{
  "lr_head": 0.00813,
  "decay_fraction": 1.0,
  "decay_shape": "linear"
}
Each number is 128 + 24 x the weight over its row's rms, rounded and kept within 0 to 255. Layers, rows and columns count from 0. Numbers have three digits each. The size before them is the row's rms in percent of the matrix's.

# v: layer 4 attention value, 256x224, rms 0.0423, rows 216-243, columns 112-223
# o: layer 4 attention output (transposed), 256x224, rms 0.0526, rows 216-243, columns 112-223
v216 103:114151079133136105098158113120104105148111143171131118092161156154109110088135155139164101164122113131103153143107133133106147104113113118073150098077124179113128113166129139139158136151149130146105158093111090115137177151128117125117137132127092099153121120127146140113145102102110107133133158144082114133105161152064145104129116117110
o216 098:118115171113122131134133157125117141151117148122100154170074060132156140168164074073121103106138139078125101135153103135146123119123124105181102134159133117146116167119145120103112149125089138106169097174138154127149102111137144138174120117150146145105140139123108132127125100159120188152163125097147131127123122070189114146126143120147
v217 097:152126088122080093153186118136121131105130178131117105137102114133137128120154147135100134132137137097100106130156137140132094136085136159076075126125163157102125171104071110115128127109113104140144099152091105109158112066145122106121125173141148106105127154137139096078123175147134150116146084143149120137091136119144156151092087109138
o217 092:116154149093139133087140143132100105097151080109114143123160127128117145172099122138149133128100159116165174147146134108113136097135125087147097123139080092142145104148189155123114132130163153102187114118150143098089131161090142138143108103115118142179138082112085127130137111106181111128094106130126165122163143137108136146142110144103
v218 100:123123146176146145094104130136112139123098126127121099189131133159102135153121137082117115118116125123178147137160181144099125126127137105127120127142159105148145166133137162144058124132083163149139112135105132095138133110138131139114139100107098094165140158126143176126134151116145088139158098125122146115136136067108088140133138101127
o218 101:150162097093149118150149154139144071142179146136122141085134132121094107125113103160137174125131128123122118133090108157131118094118096089134102161137126155120103102174102080135168112140144141090149152112157138122169112134080122109143097092128139158106120087126109101149079101102148134161128113134118146148138137163166143114093093150126
v219 104:097151123134072137109128150119114165151155194136087127157071136122088151137115092137152166158100166092138134104142147123146145126148111128145116130097131112152110097116148110138109133084123169179121122118118072164166119132124109125112118132108156117142152153154117159131132169159096116113163059110123123111102106135134159155127101157121
o219 098:160121142094151092085126097141164145117094151110117104122192123129135133102155147105097116123143116141141151116111139116084128126125133090107127143125126164116124180154091171133148095138099107112107138128167143100106137145108148121153146095141120177087115098130136133152151143138135119135127192146118115127139123128131108140134137126164
v220 101:163155129147124128149176105138084094133124113139157116132077111106068168128141114135115127139154176132125128106167141134097147104137115131166081096118149147141138110113093161166138132135142148133118100105116112140141124120157142113151106127142116122124173112127110106163114158122143141107102110132138174142134105124166116157144146128097
o220 097:126125150122132112128145133120159175145112120140139148138187147154166094121169102128121148090118099115149111139074114102140101108108121149114101180136099156076106112117174107085121105173131131106153147150117115118091149115105117130128116124128124107145112144125126125089126124112136096129177190127112091141131092123076142109120097098179
v221 105:134164120136115162150132130120125141147167165129150111122142178109137100110168150111144141153135094130099117090158149110103098158149119110155124113137130089160123127115105101140103108134143103135123096146122113106138160103114106135176164152136200108129088088132106131118135183109111144140120106129139138147123121143167110124156126124135
o221 103:139140136123153111103132118101116124116097125155106145136121118145125145152085124137106124095117168133183131150156144096164116064100109142106129126100088165124111109139143158114146109154134164108160147145125157116096179130126125117097117075139101140142143180117115126120104130131180107129167115113136134093125128122127106162108137139110
v222 095:097168129095139118153184153107126133146119121098159085173096074139104096156086088103105088141070119135098149133086113113190118127090121098154131149116121147134116137109103123101140105146134104102075107093159112135142122111140120152096106153112119117118126111139151159126135121119118154132173117087150136144173100140149143145117158095120
o222 087:174134145146128131086084122155101114109143141152113124067135110128152176119163163124107120114157131106130135136146142158099106096144142183151145123116140139127148134180098139099096131130102121119134125164103119164108161130104154170146134128129127128131149137083126092143105174101122121133095155175108105127093140125092146098162139165128
v223 092:131129077147124075173124169137118121136148108130130138166123144109120111120108150141115119095143116170116175132102116102143113097137087133085128117120087103147119130101135111162084138132162112120179105164096173089128131139138174129113138171140133131101158134172142156110117117107116115082154109158170147096135147112154130147112140133100
o223 093:155141168103129133110142138135133132115138152112133116110106111163129140108129120107117122126121171048131102133159101151116146106109173112137122136119142118131194124122128150090128115124122124156089112092148156194155138120106090150114142138090168126156123132091128126142146129123154143126084161135100125162113121107058158125135097141151
v224 095:139092092151079122144074140153168126175127129114149091085128163128149100144126127147111135102107171138120089164112176079091136179123121123145115183130166108141102132130117153146117113163149112120109092095119139104133171142107144112092151112112148138118152112115144129117143128126094123086131126121135114125115108077121103129133072120120
o224 096:148135151120167112101145120125099139099128128138134138158104107099103143116109135152176127160113097075153129136156099100140105110142117112128103127133131186158174180133135124131116175115151119138145126132142100107099120094113134182150108108136116102084078131156109127157088149118154101146127106124110137115120160126132147138140165142124
v225 095:137104132137153079119116099079083127112134079128148141128086081105113094150112150130129122140112168133148167171132121138124138131152130111096101118138113155114124075128146149105126123144112144132086161108178122156149127143133104113147148076168140111128156152132158088159130149157179101081105152135083115102094105121167152161140111116132
o225 095:120143134196099193161130143139176120161106121123115123127146177197140146127167120146148168100142114128124124097133122105129091142100105079131104124122125130148119149152129118110117140101134138108136092147116128128085092094149148116114083173140131113150085103155082153119136094123112114168124136147126113123175147140119139112132105144122
v226 100:122131127122158109123160107144106149127147129110144171119106138154114137121128156114124148138099128105129171165150111175155123103138139164094132122138134064076122145111088118087091122148135133119159108161144132135139133148127191141134126119135176171106112136137170111081137136141102148113158119174137119152119143188120113096070148113097
o226 096:110115144112110131122100139167145114106135163146127109128145063136172156150116135111133115094134080137141116078154151106147139168148139078132118139097149159150133087143145156179149116125094122111123146071117132112134121148143086104123122108097134131141152131123112094158172131115135106165115134126064131141165111076147132150166124085146
v227 098:138130178118154117147193138143125143142143157078136118113175134114140132129095118141105103085152115101112131154131105154149085132176110117110128132133166102103132144083127099092148124140107144105138130118124135141113107153104124104113077134135112161120140128087124133138125096131106121127134096125135152137121153105128170103133117138162
o227 097:101135099100098133133135122120118106117157124163111100111099144112151138122132173125141155139102128153125131077112134108083133102129151158132134121147152139100135130172161160137128132143126083107158104116114169160115133119144188142149144166122128118161157125168121102121112165135146133109075112118136151132181113124131139163119148178111
v228 091:140134125120092107104102159126113154147144166100157171188124146143156112113104150123101120112090155109140086144090065087140123112159151081159121158140118146170134128156151119121114102132131151158157123154133108100146109114173103110149111076088110119114157117119120110127150161135107118154072099149122134159138102110144136132158102146092
o228 096:132096164123166168131147064123131143142145100134111062074138098103134129089117157136171168100127102119104131131151154139122136129104085147096089117110121122111164124139125147128107156111145137103138120115129109112116151147105119151121156147139135184165105093140138134124116131150160108149160093131178117098144122113125174129160095119153
v229 098:121114126138115118109149134121156110103102112094135126091099159152136098074171158137074134130095113121149145155099121098135120067128135114147106112136131092122140098160120140102184064149139142166123111069111149178172159096128164113107130140115109162132153124163123112105156185107149122114102108168118141135100139117154150117107155155092
o229 092:140139138143144149152118153170113162139168157122122137159129143089129153168111132103133128153158128096110107114165103168113137145120109106116124159100115146146162164107117103118087187125133121122138156149144097104110153159099112094114105103116108092125105145075153126160112107146128112156141124088132119125157086128144133129120099128143
v230 091:146148120081163127150156095139137140095109167116153128123075121155136124175144122104116141138108131129062164126123128112170125127163121144125087122118107146157148151139143132108122149120154144137120103129153101131145118122115109156106119173119094145173161106116096100136149128120133105141129131105161143090177101138111146135133097110128
o230 087:114132175145083117174099107068138145164128104106090136111127161120111131083152101121169169116152142099178091115154142139087092102109139120112168117144154130121116099110138159153130127133140168130138113107116128085111127126126135098136126134151162144125154110148135107149170127143096105121118107158123145132131123114119112149133152144114
v231 096:156141154133100134110061104112115128107094122109112100117132138158143128114141157137128142112143183120108116175114149102140108138130110137097102080138131090145131129154130141099124114124136113181138115123165133136165149112139184126134109125101121125061114135122096165108112109124138098122093131112095106153134115119151094124123167089120
o231 095:141104138101151115168121116136145115108125140157137153163153097124113067111089131154167130159131105133137108085115110117136125154146133114151153170131111105163137120086102159166123110124158145085148132112078069097121144134089138141136150112135139132197103176099102066151091124087151133128130155120121101124146135106105145120143091168141
v232 092:124144139153135163115086115125142152150151124134132113093126126124085108137132119108126104144082092121076126121138121133117097147138126159125124109178140171070117112143093096139181130144125143159145141158138179112151146124119140151181124114099133132144093135119147168147102102138128112101116107105142157156115158156114166156135136145101
o232 088:150123127113100112120170099120172158123107133094138107142159119117152109140096147124140141136152186111163162124123145142139086087104124116150147132081129088139123147121110097112112119150129152137106113152110115148072095178150130127088157135172110108098154158147094133158159146123124134130151136160136081113175109121110100111140120156110
v233 103:142122097165116179180102109175146111105154125119117135090089092109134113144139130118073092111124167117124100133097132113138141143105130105149133102140119110101129144152114164114136104106122080125104140151107062110113152158163111059133177142118122163149116140107164178150140117102097135122105151109102127127129144111150113133107138141107
o233 093:113097134112132116131162158078093124142126149096133092111172167108121132109121137163151157155142091169158116141130135138127155119163172129158158115131098152150127148104131119081077160114133171112121154112134135124146137147116114116134095094138135092173155115165152127097100128126133127113099101129162136094091152109111110112124152105104
v234 091:163138150122155138142097157072130120104137127117125124129130152116132092103130120117112104116118164119149129147143106148133160156118144137149160148165172115124119202130171140145116096144126105125088106119131118106118143127130161127091135172111119114162093126148161080174130105144123133168128073099119143144147130112112107137118170136108
o234 097:103120092161117092109146124143132133182123164121115127123108106122081149111134186156128126118092118130096137135113188124146151102151118148135124110125121141121139090087081098086122142116106148110104123133150126139108148152173097156134128167122130117133167168078126192108131130132145133067132171134125116131099127129095152087150102139118
v235 102:150139160084155172136073147139122125118114128127115165124114093143113158128134142152100102069157115113115104148085081135085162105154144129139113172141091094131112127108121165119093146143171130167142144096133117127130100120114116163155115164138135161130121157115131168153151120135167112110097124152128146125131130121102118107114108131136
o235 090:106118137150161099141154121147126148133178123154149114082102110158106125117150135089180179158139147146145180133130167142116158145066119102121122136107138159073138127151155114144158121130098150134119135124121133132109137122110062147134162100112120101112129135123118130108100143098117099128167157142117121132152153076142119097167123118120
v236 090:096129138113103130125169104150137130120117113112096146167174181123125110124112139140142092074106116148117079156111129126107131153127135142109094146135131105166126107131095104120099128081095156125096134117162150147104166124092132106165154153120128154118107118203137142139141110109157154119172113157075104123116117180119145120121134106132
o236 093:177137111116151128120067131116130071113121147161146125091096117176125131120137137139163148138155121129138144120143117155175123110135125091155138081101133116106128134123120130129142142156156055148146135113116078106170070083129134135076145077128149134151141143077159109097097118153101089142100133090156129114153136108102091168133130129102
v237 092:130112101149143134097194124150130154119109136123144159122104150124111162176165115126130116113130115131175155118129120130156119147120122138126161121068068083115114130125117196116155149135144118170142118126157130144155142097101170092156169127135125112091096058107130131107121153141110112100120076095118099147132127186143124128137114120140
o237 090:145121107119115156125070151111114117113144156147143100126129101134109118096096129081111136140107129137144119146144133120118148126135114093112112121150154149136132117077133130122114145099083115099112131137129108129088133152176132145116127134168109153135174159146153120149181102126139158156162144164121111155139162071118104137160138122127
v238 100:059122106101144088138112172137122115152096163151133136142156100119123141141117153144138148114170160116146078111079140169126137126156122174153150133116121146116056128166158107140136144125130122123132175122148106124108157131123133131054148090137115105142110152101120104129124137095120111151099177170097134108194113127144119129140174102136
o238 098:142145163186121148111142101145122191162142124146120167111090159136094072106119128122112094137134115150109142158183145119154147083130111143123125147113133144102167116080105127133132127112151135117112133112077122125153106091135102171163125125119137145113146131130147084172130099162128113129149115128180100118123096149119102172129134132121
v239 093:125168129144163099173111109119146133152124122137126110086126144142140119188107104142094143119113157142141107108141055115147138138114172177128111106111149102091152125171138113156143100078153161122126122103134120113120111114171086124143150139127094171113115127124181124131096178129147135096118140120120141116116113078171130137077138119110
o239 090:137091139104085137104113186108170139159124107107104151152166114108134099096142159126127137109103117160107142151148146128117115161132134147120136161149085142091145150070117133105099127140143094143130138133143145150144158152119110101105133127164120115180163156125105136138112098138112113153116102135150133117120155132046086149179159141131
v240 102:110121150136159129090110141143158119150181170119108141094111131134161110135151133127143138134136137112104102119122112143120144071094163098115136137170152140141119162122136134142080097136122114123146102118129104086131147079151108095108095150088141176117114094090122143151144127092148118172121094123109091119186133149162144101133064100156
o240 096:126154113128095121114142122110111131105107132144138117108119166081123105094108111116088132090134133112143167152143175104142100149134116152126108112127132096142161131139153125129163124129154171128164136154147168099128073175116137130155149112107132112175117151158116145120129114145114138126138138120146178108092164124110128145113117138134
v241 100:107113132126079116100143121126138094103178174136137111124136091120156115101129097132141137111130120132105127156151140111164115125145169132151093153127124121145076134174121120134141089130100148113137136115182147124146101189096172117145159127159133121079107129080150136099145089117091140165122147137109135140110107094188127147129118127152
o241 105:130118114119147137149111130125128164135101091123108158184137128095151162140105147138051098149124127128124127120124113142120103157166116099102154115063150144143139141103125139135155145099172091139159163126072086136087112073170141156118119123123120144139183141193133142129126135123153157070092123141144099106131157172131131081151156153114
v242 099:155092173083126142118127151135107158130157132147157159124145146126111138131110078127131091124141158125104094127105121135177115129143155150142157147122095144105117114154138118154123126123129115103152142066108141147084126132133145120104162155143143167122165132142114096114125154108101102142136099152154105138105161131115130134109101139104
o242 096:112160094162129160185131124134155112101096098134113094119121114142176134139110159117157105160111123153151128132153122114100134138129132122118118090086122112135184132081116123128135144154127133145097166162122151120135154089089107132135133117149087125121129131110148150148154115145179163095132160136146160160144085137145164121151173174153
v243 094:147126120134066160142146147105121125172110108121189111129134126119150155126115144138133090135087134136130086158103130111172096094115049088142140137084151114132120143161148121160136157132116123098139168154123146087153139128125091096136113180173126158142158129127131152123158067137131119105093168130142118170137123157109131172144153133139
o243 088:108118124130125155126134145156141106103125079144117112084128132140132108088128137132107160142170123112128087118102149134122150155156164185092113113176081160141147110086102156120129098139141158100108124130082129165101112099110184152066120112101144120140107132097138115152113172159177140126155140120131156099140091114160104122114114128108